config.toml
num_hidden_layers = 26
init = "normal"
init_std_o = 0.00311
warmup_steps = 200
Each number is 500 + 50 x the weight over the matrix's rms, rounded and kept within 0 to 999. Layers, rows and columns count from 0. Numbers have three digits each.

# gate: layer 18 MLP gate, 1024x256, rms 0.208, rows 542-576, columns 128-255
# up: layer 18 MLP up, 1024x256, rms 0.217, rows 542-576, columns 128-255
# down: layer 18 MLP down (transposed), 1024x256, rms 0.052, rows 542-576, columns 128-255
gate542:474448528528508565498451463500486457462469455470535533479547443480456481532488538565533463529521509501520564460537463461557639460461477479457522500467411486490525495467494484520488505526473378395581447569401531554481560505526502528567477463493525492544494447529464430540533485559465429436613551486503508451536411478554434522523560507504420488635472501504505489600520527541443440498544
up542:486539559422595603482521475601524525460583523413541508575484428426472466520514518467514461465513495598491475526524443499562441450395510520502467608446496461485437444524424510493559442474506457421549423544510427508491637473524506488459438527577410561496507411427466447480511418511461491423502463589456487526447460511485542544453472524505569479575561465628500415433471406540531572518461
down542:486503422479490592501549423443451485563621480534489498422585473490433527522466429519461536436522533555484563482475473515471559460522427512489569503527416471548505467571438603530550524621473443470572442443487511536529533535443449493447455578569418424595552470447433583491472504488502503460483507514485386548421503556462471555495522506541587465505545435538488404527535516512587488557529
gate543:552432407417491582460529501523398511476566518575444537474500541541524413507489487528487458563548528561590492544450574496535431519475524536477470564566453465520456561469450535540516541495527398575555511549539535479535444510625577518558506489466486487443453452493542510547468485564518501438516509441543507537533450573589494488459437590495497483561560562382464481529481471504452506510461
up543:551387398438448498458472521589463518602452523546392497550494542486494508555492597484437512555366446562581486595448524557542501489644561565558497550500472551461478526613467585539549463474514505579442407550566484382444472454542538438431447467533543509589412534424519422502424554536494493385551529522495457512593444547543494496491477492441487428534486539509464475552456545508419560485507
down543:529513473498502440466539447486487435580522560451466483530446462442516493518422605550482539542539479462436508464454452517510620539546425554520494534543398506453601510439429519374474540468531526417498538519500516437444582588484531485570575470612504606555458452411579530456546488521531534496538480396519422555504380546498514475465558424477570421514493504402479541469558546601430574567496
gate544:436542402451442548509459523545495566555598613559522522519435430468468484451518583576558470561596432488547541540494470544540345475430522578416537451535468535481481544561619538532564478454508454498442540506494425475538473522505569490519498572468585529500477500451537457465604517449512434590581473616541477546578490442504536570485504491468461439514477505541490494426541601424484530487497
up544:540542490422531576532571500456521433504584341478528491512503463544444519432530489477509564435459469590503518484516454509556461503521474482455552512505524475442444489549518518506556526539428529529477431517472480512460429415517559406436491476506468470429559512478518500537599516493488516423542439503522446450598436498399502524449396543564503441510470635496502453462585499534469527452499
down544:511522509526514493486517410502490502597654477533440529505436466475454553440594534555441446530555551472489529415515515579530480581543436521494461504550473492458545442514533532552448531457513482598544477481515447532418545543553499543445509423481470474420558393493476431451518419492441543424514535486558533516476519526515472556495484540473476446517486467417459517582470584524468568557570
gate545:439506441507469510508501542493551533586506476499544485532486496536420506556497581507427498515600477552484526521520473513501529449575462462545514548540461533574564581481525480545430519538471473498431491519490513479563458531566574507466563424525490504426473565504511468505541561464498528546530505481481484534440555548509428539520437566411420534497594506466554454430439573517498401478454
up545:503487550555479510643480558448507531515489466559463520446530565563505474457544523497470558363557531540534501529412434575484471447506456558502465479563510524532609455376503433491497489574510477562487438515494474403643489485479506446531476518548524499580554547566527507555504541469487511495388548459564458560626464532493479571456552514458516434541505513530486423533457569462422489520497
down545:433580585468623528480480486504510439442510582515478515561517501444466593446444503511533499484524513446484444473468453458546526480575450507552428487512457487465425546529553499502516476563445460396459567451463492458470499530481561457463519460487447550410486513417531384428439463496611456471553532534469502477548479472537525577561418455463566493514489456508508505457532417561477580537570
gate546:533462509532547476495475449521486427418513550569542446493527514591503494402551535432555422539414525487565530412457485436444556436516501489455439473493557492532551461417478496488406422449482410452456470429461474508542523437518504410547515519469473483522536554446548513427575382540559441498547449475474463494563513451509509569495439538536494460544418443505459547554511515502484435535526
up546:500521474582568506534462512546484447503462570634467565426421570464470443474574530526552458484519517535434430509439577510505522453507513439516500437518513456479430474566494577544425490512478449511514556416580508434451443530480457626475560568417547495478496502466463482401556489472538453509581439529472519472484486501483454594487420482546446568504513438550475504464503523497495474446467
down546:530410509479438522554526412620530526546508507502473530515493491528541570513482477557476503493543550474540437432504496674528480466528479516477513430495429547492559546449462408440565504609537502537564589614537425529515528583522641435539560446490582491502430512470506528516412496573487506611501595550445513398487541504492568511476589518506536575492524513489580482472542449499552525525561
gate547:543431441549619566524439521472472595533521444396540490414550478476461450463536530511452510504527516516471440501479469513509470401513592542473476437535556508456552512485438505563488514413479497522551468489479569537442526467438462506525513527516578470552541436590415461491483474384509481473525580490523470448573492503503490461494505485459533501613528577504517556463618413526586531489381
up547:509494551561475502550467528522515510478538559520548536528452598434493519558498556564487473512556469512492426434598545514528492500544424478503519507467514584459438460403483530516515546468522507392479486602549455449523518644428438570419471450472472494411601506565540474487433562510503443498535464474440508446500459481445566456469522368429452555483460494564502459505502518527553531582530
down547:473483609469485584415585422564448451466562522533470496519483516577543429487464491500595496506471454500521523501509489464532504486482553523453466476581504465485579463606448582509484502472516488574494463483449565420449418469528524459474493432511550393519528520417437549527480437486481526557518478491503452492507465587542566524514582536570510564510585495493467500454502549476409529581483
gate548:430409511428582487487516528478454456451473479535466597500585438506427536378503479541518526499637506493458467476460501504432398574497489476396497487468544481423492524576505453541532478428453465508435403510460581391472471428493436525511505541442469476544463458467475500415520521454484625501550519575516354521410639437499457616471487431571542475478491480512570590460538554539415478591406
up548:493525439503461562521584455514635521492481579488519493637480467539532512497503493476430606511441540474551483513538587530443396483501612508485508533608469551571518470475611413564505520477510443612456486446482525484403543484471478498502553544502434463440409485539498508486488469521484525500518474501425502444515502502533521510464500505507546463488597400322498473480480542619543479553454
down548:414489364419490426630521469476478538466540465485442497483364522521556549492564444492434416524462563482474575483359534486381458396457568536498508460407471487544496462475526462534534457499512508485438424452523398457460521433488519501582533439566482453502528456541533474479511474548481552428480452534516459518501494441440427457601524569460541519487450448479568596535499531562446357623553
gate549:571504500539453491593483483316571487471518502467500494471555491500531543506478613571594487507536478519417568572622458471570504523457477570523498443392505532528469489532523520487595500480559481502562472572467576468644455560550461400588472467581391476516511506482550433567520487449628528570556528575463504513509545538462550449508491564485599452526587530480523505512494413606525572503533
up549:511501498456472514472501501450544487544535588495452483443572519544437466451458504580492461490444477542460531516493426557519417508514506486479506496500457649519541459466554516529477554524497476407510476459539436463506444570525555500499532553464532408431579487409447439506510470388463506622417470445422546617521527525553437490545583523472630573596519486457469487444438567417403430473451
down549:549467343439470391470502475544461487477572518589502617497593580431452510466465440436499404428405477553542503534437462433483488562450524533546418508488536511483560375515469549576477434486440457404454514494444603423488443516432495509485484595501546452524452578533578546488532554473462466596416566542486526619541541515461375475490458557590461505441558486532420510592423493542471504505527
gate550:543512446461512471511530469479456538491551484409512421526512468582458520493492491467496525552538388563407530566613503414504521497426443484455458487470509521525522613459403604561553512438571347504533434467484519395478551481558517509571514424473490472657487511571477539476529515469449423515537623531467422468587437453469501470420467494588487529447458468582616403449522498629460535479493
up550:502539433498484482509506577480460550455497482453564497478556501537573570558450422543599537413529498455502593536503520522438562473607521500436477510538516464423482395520546581432539453554545531544598508442577477516544555549537514451576464428505521534426494547516556527476406504523529483602543437454467490460477435474454542512611535548563521479531548529491504554540465477504460453430465
down550:415449525481511555459549386578523506602545532498578431498452465559480468488428528488514503431407533417511558511552531479496520475501496520526543403477480599485535465564498531440372533434399578525436506519492524501447491503498570480531513509499494464473529497421525524475529473499503464471546462538512513488370442499474481572491526501575362576585486476557453499516510526586476509488582
gate551:503536483479489460457502486447498471485440518480438466632489526582504535486509567447562535459447481416480468439495451431463426487525520511478462550565603372564559493553549454580414467449541616488563526447518566486380595620550482499405410560422498502546508521506559508525510468429501476566607519477599461501523531557493459446537482438481510513510551513482563459505493432582497588496482
up551:506476564559506565530513436418479539539480503425442571564527491512547554451584551426516508496517506525500535466461456448504480496514436537575493491481449504480508514529500539514563535584469569603510606470511505513464543481516510551451524561469447439463480556470488544513511457484479486536504555494535412403438441419483526499426428507430563507452494584556564495431449433521482507535491
down551:509440517474530449562494462482551542432421427523480502506534552399532435469450564474483473513545427520533540405459558465546457481488463533449597536416516646497581374596557519449404526497557563484574441548472545532493472437477525476503511608387454519516458525545583552505575503504517544448586538477491496493497448480536464468572523492542522465465494549497482590587448472623478588531530
gate552:454579559477458399562502496514462451545429493480550470440567604459490472464443599436538466495493438565563471519519447474496564452572425568443467521502502476547458492544485478539542442402392453509553572568427504427493428490459517461459483481452498535405592502397563504468479545489566564506471481500631517538442464542571504565528442446502538554499484522540514623548464512471515524502626
up552:424532575363521444581496606467521434490461532480554488513510670449517546427438588473540461555529395536512455538517476528571480508524472494491547388513517485441485530547544444441489470350369458534460468528538540550477510413498444424517469466484542582538484493548542519572509474440396530509572384469610510593426412536520560566529434517495506522497513410455513537509513499528554509597565
down552:423599546459512494487526479511376498532565503542462516493446427430564510528449539497463577445501548481538514426598384500497477408583476538552576558492471481512473640528562582516417546478492542549544458526458561564458487577536536461447546571497428436537599500547477505511504572543556414531484543461465434449542432523404497540561504562513454565479552411517577436510528483541543472502539
gate553:435471567541475549506428564505551467402485495418566485456566523515552557532543548508486593554506557380466540429498552497524528478619484450576442454516529544505442458429490555577502552412568455500463514471599523459452509516534549527479518464485544506513475577501538486469490545413493528523483492613486485462461515457494467423454463544579488537538555542572464490459479528579514601598544
up553:517537564487483510464491556412507503592493516472506422495534480519562436593622491545505558579491469486603460512552417505614377523578476434484502470638451479465486448538518479467510577420469535532459522457567546575456493618425449547506556446487500538557464529517428442575496429468503437527478408579490545524482606476474468475467478573573492508558512478500455556507486581532456490538505
down553:520489451434502491535455566526380450499523403471511484484491479492595540470479432520521504527521537419461441399506548515443548498546523502502511481555509549514462517480482483532485495468471428430552530454474439519543430496437461474514440496571436531495559531527426514532403516583460435529461577405540533482482478502558412503449592465584507436524510570476583437543534408390588424508474
gate554:493564578473516486475502529438482504570485521481480558495577413444495511419475544476574474605478501523418444535616549520532496486522441408486543615448546519454537558571517452554531408521510548507433542440423464511524470543462501497432536505523515430480527497543550529550517449521486436488498455571556514488417506509549500524481432503523552535506490457452548563555473549451451404537407
up554:486486460486473496523536503544549483571514490510522535585560484494567503511502503479445607504606507538543607515479446501480561489434491550480643434537464565490531508546448450417453452487434421528419483496435537518575429507588414517491495534431466490391504525447452527477545474413563416559513519457482490432462506457417531649428504520427504509397536447525466403577460494554428421550432
down554:505511458526509496501411510487473506510541553500463530548447520512552467579452427444522594539469564594538545549418459441510463543502473458516517445489450492586462471495507469491561483497506393490538413501555528495493537530515509455509455589466440495507478501545378546410597449488524578599479525568447470561606579533521595416527472490570481603535551487395435516498513434515553390530528
gate555:422566526503497534555414490519534515493331554515528560499451572494560561459532519507456455487528512519493487596506495472464524513475450415496548544505527522587485519380506501469528524487403484452479500527487473489509552498448546515477550617499540457489504553511529509624558599482510480482476527508452486557509570549488518582525543424483499535597534508472503547429476557536614564659562
up555:486461436495457554469458527589391508485552572593406467485489460548523491457580515501547558504503505505476496551534487549529493524601544619412475487430522450364527444573510456477536411534484458508608496459601565477512522605522452446505485462420514498481562588538511464396428502453493509478466471431446522379476597493514430440348497514549483475483490434522503496503567498541464493504514
down555:567617515420409467424552526535523526452460512498498538511539505508507490567474460551510467444536416508526566471497530450549570474496514520429473482459471469432547551507442485572536425549486432485455499471526444562537448522470468479469558440609531409432472408446443673393486546523404498588505382503557460567563546494443494473488511571526509456475585549541543418512512493468468434417414
gate556:427587521498519482458534613496563461511613513475551530496571528570575473495531505558573621475557540428485486537522563481536461424530564623450448479504484480650502526401537383441549530470461541520518454438493560434509501625474519449519486445485535472539570476494540481458444455582440564412465469483503417455492517468461487528450522490557444380608570479540487415582430426615583478549457
up556:502483530397515430495542629473445560557517500497465570489422533399527550449519491531567481432545510428450526598495502562518561533448393681392518555516448481463457459428543502586464539511522529532504438523535528531431539487489572449406450429554470433412510474572416434432417518528334559489571543449543580485548429522468372441589522457472485521554522459463534442456490427507478590522503
down556:428474492432406472543487521538453509526511578508577544593572533559554532403491457503522437441464643448505424485532537519513415475508548540589480541467539537464506592551455467490523482495501521488492559507456454471449403399481421414464462544482541409410491470509577483583524473480486580586467580469550504500428617579450453479494455399538480655486559547435558545473502462513543498495568
gate557:523486445453509518587477474478444463583541535485479473500479507542553472463390525454459457435503495542457563533463448440539541516454458566486468476483487542552491586603523528435487508486527486476465492403480541525527549567462507479509534481514470474539631519520462514493561577482579452475436496450460496521460443484521511394524443532496532530412402522458509494482433511558526409601493
up557:520467451529376614528459477487500550463552480513578464512461544450523452555538481588477566473526532430516473554486569459428528454524477507543482484478514468485491550543522517516556481431512419525526518544454498463500539482490444445452557504484519420461551469552413460494524447562513433512601503444505498552492424511582504501460550442527452598483543519588443538475529563519514521467488
down557:481487567377444515380565540587448523450516512411464532504447532475491500443504530522515455491556528475541446500473452545524457464496539453497459486476456462535489563470427461433513504530551529513522452496477549436528578522531599444512521506461488518486525531488417551494471467445445467461522486508514499519510472512556457438487462577526530443541516467506496462445464502482592424545489
gate558:426509458463489480428521485496535500511506542526488471463424460492543560496528553521551546536475461479464505588536574538475561512501530404506505487497468502531451501437457398440435513445543489641513577579419517531445499580550555530512341446566490504517442522570511390534617475468552532482585475467368466466508425567487519420433426337436512473408555604518519529543480550491502449481467
up558:486539476533523523539460524549459419455414643460572642403499501506551474514465467428513526466438511522522495514502464500526567430420500557467472445572444511483533451525561547499418519542531535438453494468474496527452435486505468516514664509474550611538477524481414482509550468480473466424457535487496545532546561511434505599533497578531426529409481502511464452454508469511427497606517
down558:502486478471512495545457491458472542552473544539581440550504531642481537529617527455533507478518529561405468491481521478513512537528510566440572429500523488512451630439477559540546437543443514423547461538495395611531527476499454567476450535569502541496479431437378530586549608666480382472477630524515511560545406507502506535457512478446424526540482482520492511486490582409526520581479
gate559:505507544391513498510576640573507622546554523465417538477568496456475466456474482544433464460487504496537524472530529506461463556488499455478466570524407534477516443497527464455500629555495427460594412536486458454554531496465455479535460525397498408475505520506477532463570422559531402439463547588541420481445441552587456513418571532570471527573513499512476518519506571585515573532581
up559:534473544526570530503557550469597492466474451493440482511516473488418537475432453500468498594518534497620493548501546529485486477455486471521546535451472567487553527515560466476505449518509579545538533549470535540462438532452350475476577535421476534506424481510423445559513560613472516502577512490518470519508549445459407421418626423490507489459519471633564430469606517537527434526479
down559:441469481524532468530484446474491545441520486472550535533479461490557512458503547549526488516470505522537433495422555523432503547453396406378507540518413541464524401343493460512520467553499495480531474573477583551433515505446476517489572442419419450472575487600557466434458407492534519589561454591493450536513515481529581502513560524405514564464537461522512456545506557500416577481462
gate560:493577554473456484484467459535545658483613392458414497462493509452491458425539545599494523517490469487527536561574431501491464459394540496462555520507551532413494418431480564429385558546487546460454463534519475538357497562552478451566497471567487606500462497501536510480564512496616561445515493503554469488586506458502562473561446417506393513502573537483442477542470456488504478505495
up560:438516469553437563467513555535560467464511480463570501484474530554458551476486491514515430548594542602523419519451547519536538460480528469533501602551483496507497397594540577637482498543586523474501530541496422466451455478463408517523535506483490495505539489410590480479509521448429462544495538488475596540553579541484541482448463469576454450547409531463424445414508578577541484422647
down560:479427558484478498563544541582529448453567484548498500474480468524486514413561582526527429482354546569527567478518549487593485550457562497461535555525552527615499506592609511493400391562484455441506490508449435498547467528513508502485549527477509450556629577478618470512548448567565475581498541579498530467504549496575541589465548554494444485430522456527374485559594577491522491485533
gate561:454619515484461581558438453492558549523461463522498477503578428461522437510485506500562521556588423385553561540493565527511457479516475411511480594514565507550483485512428549509519499509437545521476416433534563455627517418417602382453482532472458399492456476431482508486482557444600615420504507438444475506546527492506466486496536565567452458466517384498566516484532456471521501478605
up561:576487547580537491472536389437567527593517483497501498543422504484494494508542549436468456521469438495461489548499449504513525541414510445529454466511546578539469569533438518518522501518490541572483560573451437553505542544529425427526481534454470574439555390544589533557481506544419532522411487479514479498509424550498518585495507456549451505523513417475475537552513466544461490518514
down561:471404558554570458452484476506507481420611478514472409525440439468491563565494429529565550455500481448471615505488512509457472460591481385467464505522593473462458492570453505427476426411498486540505465482414554498462476485553488458498517540452529514444470540572481478477518488590546497567557511424462420429601551549572565494460473516538572513508468584406436528527569586474441494509432
gate562:480520609475502471486377546509457460497515501476580568443479379558521469437508499469609499485437526456532482484482518449561467546428532505593525456484489577576534387469453450598484442432572507608468518520437458527478473493418487511451497450462496522545482463510569491435448495512426503462502549436430558457429470563502421464380430408559440561482482553525462428422589506516637517420589
up562:535429510514498480486464490540439566493521454537547504494514511485452473543609471511412541527499597437483560537507581582474559461477467528570473569480472526516545450582488541512523535443529476619521485428458437461485587586441392529532604504396455489453521517459527496521438443447497590433480480572467500458446519497459505502450467472531455523333513490444610472495464511417577459437580
down562:568479474530503550534489472480529453545541568553513450499465536605494609425431590415539460525529559463454496467462499498437466483508450512488575505430410445468483579489483456444496500595470401466459545480513526410488538453654549449518483471502491487440504594466480563551558547554466471506540414552513469570477531542556597412513473577441544434564480520511449558493523525509425523477506
gate563:432422531464477446419590519450423597432449548517470462502510504545504449479444503466531529492493464559393544510486499390615514505460500553502472543525565578504491432410509543469602487548520508533456530463462551512504503486421487599479574442535545563479531446471512473503481497402545546396610504525540508491452565461458432490451401497525555538555488508477518537510537490564427524396597
up563:494602532546577521532476521593513533473501505597528481453491545551503575553515486465423562480467447452445509497545482551518526491452467431509448465571508484556527402482534541582406460459527587418573398481452442481474454517492444419502441688545476560468458487518595587502523486542526415547402441549499520460454539541520595538524504552536436505492504474458485486512526527555591510485562
down563:477563491522482543497579471541471538472488470527491514495528468561459480485459472428576429394465509483431508511408510493519506573546567555470577504543508597475417432493440594529480479530497550555549525439551564456397573559501388458568572502447473510432543430550486493577543479423537483579487595512441562503466474518450510463427553469578404620520480480499502443488530529489524521494482
gate564:431439535513459468429585502504509507436488494478395615567555390427441430486444578474437532398457466531579521422457540506503487497528506473493482603535487458531426578546398511463571420513439497524437494485478467463509396557479537577503483483573521523548378482456457546492485613547529532491480457544499418558438483498492540471568488553566451454414435491465534516481463508561459515603530
up564:587527575464514454503576464552472434579505431601505462439517459469476554433454545502526569466469501468618504501556463554423521552510517401485515427451542552461485439424502464454526558445525495512422472546461506370534593546516550465516467578465467498512493528477521553517469519495497484509533505511479503485482619484564598419556526479631467503592464478518420454559443504600507571483432
down564:480448625507519480443614466593532479500503481470564484517474515499519566434502539412467493505446509553441427489559586455569576539425580495419478488448499494552435447551483486406462510613527490593532536495578434446431548561487424397467509485553523488546479439529439501443481471496543491505536428523567472528506555512419460459516472497433474523373483560473561578424446574483554568487498
gate565:464418569555545459463486510482407592497411499449345614530559560434476538493498544478507458567528509468532584595509494425411488492393566448451614470574482483520479576459445442562471507500609457472468474480454460475490486543549484560493523511519628527369448556595523520533537431543558512458475449474552491475510448575508401603464476508486539416513461521460495445443418596535405529456488
up565:521483483517545580639470446608574532486622517441434539417567432458508584487584531631526463527549501532480519439501456464524507493505503524480501442554586545487465499475422445520528586436495488525563493537478544466545472514585459482546425461466516501492414553422472464546412506427526504526506492504536524562491481493524601538452555491485492482504515544490603447534482368547525557613560
down565:499420485433555486463580567412497506575557522489587522533483510534602619513584526490495434574466420448502456446473529455494537576452523513548523522546481499485531444502591525408551498565517437513566623450442569438434510459514500473466513580579531610548450557489487478520570436524617484492487540415556506548618499587484466575527544496449459534496487462499467539552600554431502526483360
gate566:497448481517508494431479581563416544523511466547596551429545490530496496489574482559508534513448515510431533452522421497578485451481486500566503422555559570541458549471562477490548429486405535478555415419534454549517518428492403538474450446513513436462431548411465552463549565498619462466517548522473396586509460541496469542507506519546473466579552547480472450525507556393467424450430
up566:518361443528635552542510452458536508492460438508535529507512511524430574578445492512522480495450538493482540490502457525526420578520466549586528495546473610510448419550480468472605358461465472421487419489459458529494485450590497413498513464546501489554523500453460491559537447507494431512492481480509521541569437473513552526539542490512441427493492483457580456574482494397451561470430
down566:459493568413455541554472445517570536477456522454528473356533505498477428409470504504559500442475558557536495461512443567584534562525523550578475517498451523490530535475491466485478567465442491469518504453472498573514526446435601483501476510424577519512459471537460469481582458493506426439559549449470569503586511453471605471449490506396425441476394511482494489443451494496494541447457
gate567:509595512494339441616546391465554529545469506504495443569536538457456549509507458542480558499520460456547473480546485447451495484496445510530531538577500496490455480469466501522566533554550495450467503556488505474451448555512436523445514455408503493565448473392523415476501471477484488427494531532448423506521429429489518467549494514552469461566528571493486473509435585493445507508526
up567:514523457422544480534492553563510561486518455513485511495558575539516497532504497467462496553569469478492601458487567538484496480476458471552476536538450458545506434426455535512519451550410518463408555508518451496472514480554486487520464472397457523562446406506479597573486528514456510601425474545530618503506617549605491539509506457533492487499415451535456445433499486615432495404565
down567:479508470489529531516493479487494424600488405574389431534466548486506473444507500487542557462588540546476538439539567471437487541476463527553590482457580447499547453600504394577537458508498473456499490478501532555503493435484405504423515493548587522503440524550409562470438562425575512469414499453567438498449494521527593513439442445503510466456544543508605426514565456527624420544582
gate568:542534460524473510509573414501506464517482463577447495495486501530482473486572530491482496449522575528472503489477532476538425459419551456576450412534523465463502484449462495510518475515493456574536507517531414473553571450493496610437419489562469552501517483545539404604611528543460539494441545535522504403491518515468529566451491557485483494476477457396514515499473476538532538543430
up568:522448537432553533474480456576512515490513527543515558557556484457469482508442481551421510523439452561532463433457510487510492475503576554481572531549476489472519440600453546544470456461407485418487544506495432520410508504561477557465531692518544522608476438467555562461429489450437474402462446580459458484518519495471410450473494521536417530494562529554508463518540493364546519456544
down568:474515516578500511481560521365512488420624489514439479466464486554456511476564567481529422501468449407541472505508547531537611532485492502423562560481448529443484507544449453496572472553493519454461562581441508481485492476594537404512549487500491597567484569453594457475494569391465528421502477507530482518570487562535546502465550453524455525502484540428455456502519482473456467532456
gate569:457624505547508505497531614525519512519510475476464474512535455506549423492491556532504456556632597496578505515552519548475453572660586527507492497448549524383521401550493471512504581584510473486509428501521518464446395618502526473510438505533458588513555558541458473494466443606528488577450470516614532574571530559495488391502478526448513594472395457464513553543536586487578528509449
up569:553586498522453416534597504471503551541544473490543567558423527492460450548544489626500501510595526464553508513517566416410492586488445543502514614567401601478557473520552486469519524490530516526490516528548551485482463522498531437467407414565524540549594447515388484458533514687531536546551553488501388438387553510482441393529562442621548492365484529467507511547571457506527542537508
down569:391483493562410497524428567475572466469532528471526521550484543435455424387383465556524493484436593534474505490524518571468462607469424494536422439436506514501422536475502507546537507533514492528523445494544535486493513475475623515502500518483426573581531417603487536519582479534591495448497477469484517452388488450482446469449536639381617555564450455485455469531422463553489613549498
gate570:525476564411501505547486472500504484559515506574591571461494506415551528499563449536535568479615603485506427501564422456576497382473568520546582463462503495459465499569576428545531585532481532516510396518423589605556546448420564499517541481507487462481430470541489499537523496567474467479560508486488487450558548468454542451474497493553485498614547470499448583545619478528581415438534
up570:481508519440492499392396565443487497548518581492430541548427551454561399558448561461550561447489511495490463541582506477515491547470500466503595465482416522479566474629504463465506537603564438466461507397371449532473469530502475465469509484491480417516421554522422465598423473528583465621517415497529541458559569522513540509520455581581571469485538525533485494522512477488504583519502
down570:508463494474518431548403475472492510432456550420457439579446500475385517514547474529533498550501535517513547467603500550492578408502586461508590554408470459521491461568478503513591430553616527543565463442466589576407510494472498553520491367470576527441478532517462444444544491491447493529548513459390448478496480551600503620498468497609477467465521443464417448518579541493592537569586
gate571:420535508550511491459510620479374516415391492529453584529564430488403533520515479513510404439501502556517516584437559565536526464618567564523490472450535511553506554439427458547527546487574519475389507514348564481531503507493480534470476462477536531501537551503474452563575457554534540493494423544536457447590479492502507440469459519575443458572425392529468547475603496551602538472525
up571:514480487637497561605452449539478530541542442526486486560502572477504463375478476477520417481551565495482476446474433458539465490417557495560500549625504491533418446573494476472436420606438507460490585419462476462461543479497393504344432467516466511489514518551476533588527511459605456492554545493516462470474479563512527559459550483464417488411441508545451524511414497419504454531533
down571:563462441421446485480533483494557477514552462518471521584486569420554447542562515557483463526482419454472506490487444404507366546494553529492519576519497453510541448496476399617466419540458565523464435566569605519576545604542507435521539421500600437503468447558447434554530515543482559443506525443491508592606495459484506560445504501498591515470457509439426513447514641475514492571566
gate572:553544466536434463502444546477498562508520486619454570498496536442521421485492521596492545463525513445569457565417454528633477494525465421623480516533510521492424533468545477494579530481523506371525505486455451451440420430457558503515422435472467534496526520540508485565456485530548415524519505567467524536426469571462515544564494532585435536477499467578512448518486533522510500560494
up572:493477493562600519582532471476458475473573474542592526577447553458524489490497545622455456573478530410568456497506440460525507478452503474507531534546486458445423495518579614541538464578461478507441501400516500523519580484580477480459553549547468499505498563521605465500510440507545440418428503535480508596499590515483421553607494471446540461500473577504414468483471466590469522535440
down572:432512529496460505521531502460490576466466485518535475487438535459506500555529451425418538514414500507468459393534499501495525482525597437544411429522512499520461411486558531489581467581607480470546497503538524444621455588500482423481437463478547485439482491485462498397530473555353503500490426492536430534485460572490486553452477503498553457416430472446530482544473509438534480469467
gate573:542495489497529487493499539495485488451406508464536459406480449529515468440512520465487470562521608524525574472513557536476484458534468527439477461525568455497417472412508506524515436448558475554505454502595487537518418437490421545502511506501497539487562501445548460501424461449507541483521397381463496451470493475459559524493478394490528477413512491466474561583471512472524476599495
up573:560521552499495532488452399486508384502544564503555464485430451498565537501539487439556513524501478465466429518501514434554518478491536497454414544529599583541478457501473474558494532480476544533481481498488461586498464536503497433458434510499528492547598491430581527476510536485424511439582525436608515454576496506440523529480533434518478470443437435439549498502508503529492509501505
down573:582491497585479474559436476483539538524423505496460529538505491535511492336507544466489551436442437543535496499432553540536512442553510433560540469491536507455472447415504477492407478442552504481465451463503495489497529439498551569555391517558488489485584542587522450459546413545522545434588529414551425406541471541503487550472521493455534451479511417414538591477460477504453468516485
gate574:525515452520486453502474592511533525434548443582485476546433583521491438470603469484443419495438510532490503415536504421566516496473549422463471529535534484502473524440465521494364451583557568480521533514485476519572513555472504501490490477537458497525481539391515484515471555541504487512522542491556491556494645653534509525488517529489478451477510515401436482449484442466537534569508
up574:523563469529512557438488461458457549507575461507534442566492425496534407478422562450558454481434461514438401443468538425483512488499495547544437471479545509517532473545562405497490448525559580520487554501494468566439553504542569468500479533563478429629470675508468531560506467500599499474478489492479464479490485515515480424478498493553485511517524488414502509484489529556518554610558
down574:507562522484493499549506440544436540505435516437526538508542470519535528483551504507569542564539450539480610508552427452490576546562511432550586483504467496513457641460455481487448505560516532539501450503522498542475359453512503547505602400480467404412512508493448534497444446493521478498651481581620482480599427543457509477521454588529518473500455548509508430440426535462508513455569
gate575:562582512531515507500457501535597454506481551494538445462409492542519489473514488518383505461499566470550505459543450583540582487516469420437573442506406475376526418438540538449457425549555496475506471464476536513413461519535468497558536443605459475494511449510454525452515458643533617463428524597404494420573550483531482512464507470474405539456475581485537530522459558515589478621430
up575:550468466495601417583427378529517402513518505468551475519476573489500488387481536462421505502487460580501486527552518497603467495550489479436451421469479453623402567494343508472522470517508508591536469484523478561471593546513443517523451407453494506485525485559508497505487521606560534488497452534388548487536531500606483541445500543566660496418454494500536511601529449566485511523552
down575:620477469529522470402585436567424585513511564496453460457449498536418552470514474440494493489449558457509483482580473433484433492514570530440478502491476561395521615555562435456529474460366560439563542490548481545551538545530517541477474425501554486485484481586424535403513523505579420498566508509543476584644543423459435561582430478456501527438531465523456501511460427481542544535415
gate576:590454552451557522456547575512409483461531522561514557470414410557469520524585512485547468462559536484441543538567524515550570514479523504535552457532546502534510500563559529527507461499505448490556525501419520476473509510555618482468480510528497439455554464477458482581422480483448471521595469445489551540477490483500626524553509436446482530526557537470432463523567481495459487510561
up576:536511563512529515483498595563557477628437417548543523526468445480558544418575527459431429477505549540553584468567502482510545550470491434514516434473528466514570515583559554485462502394574450513456577486469541483535524472519565618449540548452509509491575555483403501538488561486471393598464519514487483475481560463432450542473464491475608527437505526541560477530550542538458494592517
down576:578489541555429462569599469505499510536513564558471424529456465566554482501441409551594473501397577476465537567496550488576458457479491493505571449639446504408550561532531509488500497577491476471591496627484522522498527581444519414542441544522429446463517539466613485537504492492500587505468534448445526511538439450529434410468513473540565431524529460454538492458480509487496531625461